Each number is 128 + 32 x the weight over its row's rms, rounded and kept within 0 to 255. Layers, rows and columns count from 0. Numbers have three digits each. The size before them is the row's rms in percent of the matrix's.

# layer 4 MLP down (transposed), 512x160, rms 0.0514, rows 363-383, columns 0-159
095:145135116110147134118140130194112136070159100104127123073067144135098072033066139145156124094109086128155205051185145124171127141121165160159133078140131083183112137102124107151151177132060175109147147120086125121139120155152156126131124108094153203077113163145131052168136142137122150100172151117153130139067124116097104108145112076148101182127109126149145112137202109130164127109097114164115080104146151134176084125129128124140114125109133147012135112115099088117146132096126107
060:093182132086120088161161157130135127115138159075104136128141101110157120100156120156106129144176124185116163116136153144117076136096102138141118048138164150149127154091190128170147191068127136184122147145166150181112161100114103144044180073153127135162098129122144067154121078120164134153088112101161124137120094206153112176094165137146123136100123118126056134127184137126094115103052136146096115125140099103162089159136125043150132119126172183151123094183103066138112180178127151
083:157117125120112085163123131119065142145129145124119150099117120174160101146098103068136121139070095154148135144103126137098105150081109115135105151090148086198064090160140114135175154146154161148120136129079189153144112120134219154147151095144114143151124074099149076133183121135043152179158123162189170141131170144123102171158193129093141088115144138075149137185116146137077168072076217150132154109133151071143128103193130100160157115158094136102134140079148143077102132148097122
054:092065099133123136162131148152139137144143141129141110104121168147149159089125100149132087126143081105092145144148121113108157166161157151129107133150165119120134099110093121072152146155096089167147095084156088150118216111148123141205082168163122181148081124109108135180190163140165062071137139123102141116112107123101169131102132113018136085089059101181179147153074122139152106154188077142122059152116124159137094063117116121132129124131151131115157165163183164143145070173121167
099:127115137093125147172142119119215157123174088148120100103133174131127092134100081123137128136170146082079096121061144131077130000107120158075097093094143152130086176194131058149167103116136178179119071139172127125200153148175110160172164089125079119151103133108143176153117156135077151143128124132073144135127064168119158132145160110121171135136146146069128184149138108093179144151140122090130137098120128136140126158074135114114113111129147092152147155108131130104177193117138114
108:092091094168115101179151104153075092142141109097106099112117121126158136176090134190098110097158122120117081119140097102099159128176174116164136142105202124164134115140067141113138099072086104187139109109145149145145175181163098121157128107123166099163131120154100144100177084096124112179155119085129096164118092128112116083131097060132109139155160088102150157123158181132061165118106208116034107049104128092165122135114102152146130163103175161156165068117173160113172140133155108
082:099124097093128108109123110137111109161141154090081036142126097103116134102150070197075156155113130115155139133175111073125113106145139075155080098129082112197139095132112100147152077138109207196128125118219089148026158128134105118106152116133180174164137096180133116110131126119163085174138105135109128138134091161126112100131105148071146175075104126129120127129152133136141130142135131078125113110147149156101093235122136121084154078119170179134111136157101132164145150129113187
121:136147117108189144149166155088131083143142135094111112116058155126112062134127155119089172157126092127105118132065112140120124110176112154180134114131150094097157144175133106136204110108129110127118159120148092179138151112142094218183121148169175073177127148155200075060095112088145138165131101099089088103169098182123136117102078133090172162124147138109125144211169097098107184114104152148060094102128077127125171149137124164146186121114140161128118096098115157091145117176107149
094:156136119116148147104126132126147130094136104131122170123151134126098151079114127140169097159114192137130107145189092135091141156161050104099091125157130213112151123118130156148100120121128109083146140138109075132139142116144112115119132132137084131099108144125132111117110108133127119117101158088141139124080152105143111139115176146185121122113146153168114143129119114063140116132134096113100129137153131137134089098125139100195146255110130158153123115159127121134154110170166107
100:170102096125118157144161123140066102096130178057144108063128134108114143068108157090152095128146148142099122089159090141087165090168107171114107143174106139163130150146165117092144151124152100142156088128115164142179190118152163144147128135167122071124203136117207122110126212136146135122115101081114143172086168125104110115106148053131124184061155116187195080138086117129105136099110104118153116095135163081139182143160111119121157141166166107116091165127132089133109212088159121
067:107196102128136122166130129083144097112145162165113077095105145135088147106124136165101056086141127146080162141140073076113104081083096156128123089145134112121092145122102158136165112143125134137153109120130124126107156133141109151087113172204215163172090098201143089184128144136095107128142110058113149157191117139110103147129059136068101145142125131155110097156108123118127110185146159081088110121084166178108140126141126199105189043154157171089130185147099148098157121150114171
109:128123104116133096165102106148071157046133079120145112128125147149098086131117140116127140138132089159165163104109120142076185182207133099112153173120163079154126139151126127087139096147095124068135109138117109127109129117213158126144154143105140147223133170148148154087136144093164095093099153112071092176138135147121137155165080025168174161129142148146149159174067146124038137105093154147092120099111140127122141147051143130143165127167140163078191097094139143133107129130133110
139:165147158112173136148171143131127134050105095062105119141069071124074117111073130091166137094061133151126135058155128128118103080143100147079107105120115187135144133173143161107112163082134131150182142160201115099104133117167087122152165108147115142128159137181103100048117133145196186154111121152106146091105088146150131115139146108131161145112156155152021150120104103089143151124137058194107114170107188134110142096123175111142162138161165143142154134133103152148070105101135109
058:106136069134101129117164105141085090201104112127131125133117155133150141168139154154102159139151185098117098144136158124186100092074222118104180164173141079149105122140112092140125135164106190182043148109115194134101111104042154155128101125159139113143130112088085178146163131105108101122117128141107142129163130140118122133094103131168156079168087085090127122097114130189165112148137140114123145125169114186168120116157109111065096028120131151185136181105122136136106132076067124
086:067125144123133129112063150169135134107120116111148104174126130133085138097156139180174113132137122096156178177099144194132100148166050142089151112125099178077130115144125161109103175115085154103116103130133139113152150152156152122120126078061166107139111152168093122138165084132080167116179160126050111119152122151128198188069147065167177120125106106155090194164156132094128171076090128121097058159084136174100137136121121133142114136079090107107143107215143146085146130167140126
090:093142123077138088185104115146157103119116179142139119156119115184134151117044131139119129089134129102148173175174077166084064171112071154081225135157116121162083114129152124108095174152093118174152157108136150153126113111181132198167148112189100177164132147127127094123140145136141103121151178077085117112148137139093125160163132092066121092132164124152126089139127095183122111133134134149081097103185152143145169115124081115146152090102130180136048140124115040135126111123073126
103:156118069120158151113200096112108122145090159064128134048079151090162136144151122103115153118079109159142134100067159208156130170170104107183116188117124092062122153133106115112162153127093126133146163183109126087175149096096213158113125154107222118107148135150161092106129208152194113116120138093110154131145142113134125112114176086125095139119166125088151113177195123152155095098129158134096119074098129140157126114199085145115129105148129101104105116122149124151120177115152103
116:088135097162169118111159102120142072049181157096123180148052171172116116114115170092152085054142139130094147152098153106127115126122130170142120104183151127139110158107170122178166099112147124096089123147111124134131140149147123137079143170105138116143103108106118175067148150092082174093166167171126103178165180180111063079185119035168101134144139156134141136138155092145200111139114153080186146088160117189106166121153182150128108132117137158142132128116080123106120185139129128
108:143185069111177172149105156137124102056152137058117105094131117156076169110139080171082109124127128125095141169110188129067097119145135148154142108144113121149138185204129147159147090165081163077170129107119129131120117089129144106084168112130170145105112109141164121210222083151107113140136161122127150138097153109103157157090096126127103086120055083112092100130155124126222113130124149081067124157108131139151136149187130136111126068117132151160140090097150128181106116166106169
085:073169179094171095140130169117156077129138160116080172143137127164110091146122088116126114099151141117100154092171100131146107102105107144153066144125115139111194133135209061160105067116105135182172136124100153138152152127115155146151113146080130111086121162071097085126152065118117134210151116142165170091123162117195108080167182097117110175089134119117133143107137177166101078176147137116191137157141140143085140167133166148138077163106134095127095138201146119083070132089086122
077:177180138150100124161098147112146150103116141118101093128103149145126180137070188085141089126112074163135145093089168157143175070175139094136149083132069123157097174182147142089123071166146096170154138047050173099160157132144121161147153124136119191111120091119082164146112131163158134082134177116122188125058091100069217162100117136105122136150129098174147139135143139110208154111138133132160127128107167097152152149108150140126145124148141124129067145107105117175147098138160178
# layer 4 MLP up, 512x160, rms 0.0831, rows 364-383, columns 0-159
104:104151139187136126092126225124094120105171062066179129091096127088111116120129154148123105147151120169125106168123132175121164166117073150142120108121150137185114193128022141094141114118104132093141146100168132160137103103157136152102127125146113109169111130181129077156094204114147062133091124136090073174100195165099087118101128086166152170130155107142148103099131143112087106152077134095106082088122137121198126091134101095144160109099080094161112121088125118170087135160088099
096:140113137106108149093182137027105064138180108134162181077128098145122137108148146143091097124163051114120117136107135167122123146131111169129119135125161098114110130146098097090196154138120108140121237120099132113147123157125147058102103138116179118172082113145153092149119124135117124114088087055116121143165124138105160089155088153150151137171176134145099110105140056158126168115145159118073080146084090045121126204103133118153182132093101102110115111107117100155101150171155187
069:041085126077135145146111129099110109087144149121118155121127218115118113150111138091053097142184114123104101161160133116125136126130154099117103169163172094151121140114078036118151076138118147142103140120124144098122158105146140106166127171178188165152085069122118130166171202160167097114098144081075132177134098109135122103131043100164095098149070158125151191153088100109123089133111126177122117109101124096162099124155170147095180127151138077112082187160108124155117085130157125
106:107109117159162192105115126107156093136109128162197208084099123183130140072081220071136086146137088137155127114100067151101143143202084139082114112169173112114118162119097094081181166158148116116137217153130129128178123159140136106146109139110139067147125129153119143101109178140157120116106069079149124168141092114146114122130065135157138097133167143167166068184104145120076095122127138156102149110095155113196108177131082122133139150102089103091130117129128072107124156128103115
102:114132107071119150106149161061146083084148074077145175103138152156124136139113123112081113176171069072096154144159118184101121135144118138109132123094186117134126121096095066118142142170114132144116202149146097148114140139140111113185164166111169164166146130105131127107121163044167122103093104059130097190125074218087177153122053115163099162139130143172125131147129074131140118091145130081093054128119160114135088200117167115145126139099117125120113106158141070127130121150097158
085:113132084093148129061128182091150113142174093077120164113140096067091118117141109186070155153122070036159099163199079118109148137148097147114125150145105117137141122161095093148103092161116112135106126112157083119067139156121176122098111178161124157168129183151161082146154140085216125130042116110113095181105065145159117139106130156139163183160144155155125149102129119092144126163112131077122114104141150125152105170156185095118169161109151149109119155199152114133150126175104160
106:132137129109156181135163155056138084109165078095161189126115114138122179094139160156114092123141058057127127144146082173123129107169118151107133089104149132152134196103060123131146091168176137147130177077115100112146158110130142080137170144133138162166112143114137134106124211070147103065089091079117090163109124168091159083075056128149137144152092119155127083186095139120122127176139084061102077098129164105087076132107126087143163144098143167118134102158175112139145105123132130
104:103175126091155108144179181115129093118142122138124179114134120158105101090121109141087115095099088043113105115096092144098146141149108157131103176113179117153098188109078105097146149145101126118135194145158067137171113110156154150066142122110187152218105143133124080143180161112142115151117081094097101143125141153090104061110142070137143173135152144125125092162139077098107148133125146082085106128083125060116147183143146149134159143132099064076042131151075098143105196136112142
098:100107076103118135090126152058130109141141100117125142059135090151075160098153150146108079131130075109109137144185161154143201133142102095116088102096148127146186158122094089145145143158140115126143140073082064121124176106113121140093144150154125145155141109116119095148147148122177102094038100074055115150100084189128124117092082120170148139164117146152130186123093090150174152167121061174091132122141128050094057157129171118119130126098124149067086137165092081160134095128152139
092:124080108099127130165167151069163108121140102099128163063158107113101101088202149143116125152160075119140152141134101193103165118162090121119097114100129113136115174154076105134169113146150116136126165150100070106145161161142137125122160168144130169197115094101099092160100195092179121093063070069040106170137081166110130117110072116150140171182122127168173160137076115125125131148142123112125130102134171070100087157080122126133175135116103118092125159204112073129153100166135161
099:124135116132101138112103139049152085119153074120171174104119120133114107115166141143090160141179066136147142134208068140081140163161116115139119108095167086116118151144050107096125167130133113155128191159121128116127121129168143136110151167146115163199095103126123087106143144089160128109087043120089116161157132151097119130136080090202108128169101156117153133132117118117078136144142152057114136039099150049094121163104118171143152145070082082109102146148129135120046107164105101
114:131115118123141152080167122060119102126144074071152171099144087151083156082184199133116113153154097102122144146150136166123202109181126133118102163132139140128177164077045100110157127155092109132107165109109105093134147110121125091096126151133146147170090114127096147155136136099150100089093105096102086161143119159131134102088089141200140154144108131183147146126071117158132162157141113132118047092121122098101084217113131097130148132122116060143079131180076064217122121161116145
048:140128162126145158111126161138133132068154127140129129124113079132097147077124116127186111133136125144132168095138109124062157157190099125127062121096124231128141140120125137127136134107150094086178121136124046132153106161186116103105174136104127139123105137160139087145121129118148149140146114123166130140096123117133143147133145138137104159109144142154152132159115121039110154118131111115111151144122155098112108155090142119249133255111144123111109099158129131142139122178136131
107:148149109081174153134200164077132088093141108119145202155104118198096102115126181105119102171118104110160127138202099137107099124144121107128076125146168121137094161115110119152155142119110101139134162110140148102144134148150126056144135156114137206159095146162170076148150163039109146082127160131135116152102158176098164125086076119170121105117118126173175110161120102107147127092155113098142040128130115102187102092187164118145107144131179143192083095177154108192101144132144082
102:119078110123126178055137137083159087109126124151164152090124109141104149053143176115129099130166099087120102134198118182106157120191115127151068162115134102112129155088038113100127135151139119137113170127100079115155125142156158100096150199125121140191099096127123131136148217118151134111066125114097134164148106151104170123139061139151167118172061144197153142150103116131110102142112139097064108094141155067109103146078093120133141132079062150114158155190171114152100151138139143
097:074098113156150164158128136075094058131186097096156164127132099173152153081142179110089148145170050100137127169132142214124126153171142170078113105090175118118099139106122138119181142172130155173119255150117083082134122146114150131117099146129136159143150068112130121111133124105138102090082110097099097154194166130122118088125114090183133107138102132154144083134129099168167172133204146106124114155085139083149118182116116120132143146119119080126107111112126081186149155156116164
089:151081112128119123109119167116175133116101128133177105148076082148132145093143154059121086111107112131104093099093136140087134116177164069172106132088130140175136098129138140116072177139058166183107161119116140155166105143102120130166179090188109119111131099038081126101155101150124117158131130104134149109112131196171145146093139188105130129164128148152111159165137040120062137069114121168127116088080136074072083159082101151142103103126106112122064092127122051170175136112131139
109:122112100160091153134143142098156073105190106108115150078170101111115153102208154191117164127126068113151150212180079157117111144178108105102106107129126118177131145155081122160182108144155137130135158097128081110124163140126125107153131196146132157160109134129103093150109148110130119138076102054063071155132074166136098101123066152173106135186137126126153118094105099117156160151189111081121088086153171126095105139097126108125201146060131129140054130161142074158132110154116152
108:120141114141140178147130142099156084115214079127115193017118145084127098109116177114110170103176083139166122134153065165127143141143097111165120123095165120113086114165105133131131090139117106114117151113084132166084140122134159123088123159090112114141156076174137102099167131074119120149101037076119108106125104161104125168170064094128092138188155115138157112106141111122092154168099181122108122110116153078095145155094190137132174145073079082105142129119133132107078132217114108
108:087167100077111136114173160109099130140100105169134153102152110133170127120168128104118141120124128096141114138119143110154103146179079104090144125171153130103095157125078154120155160152111108125133149151141104061084140179152158151073110127110141226152056143159122138131051143109130150132097108161128094207147123094067112082181121149168133139140176166136143053111168154080135170173120111076133126163156095169192125122179143098135190134139056131112189161141141157186083089135118105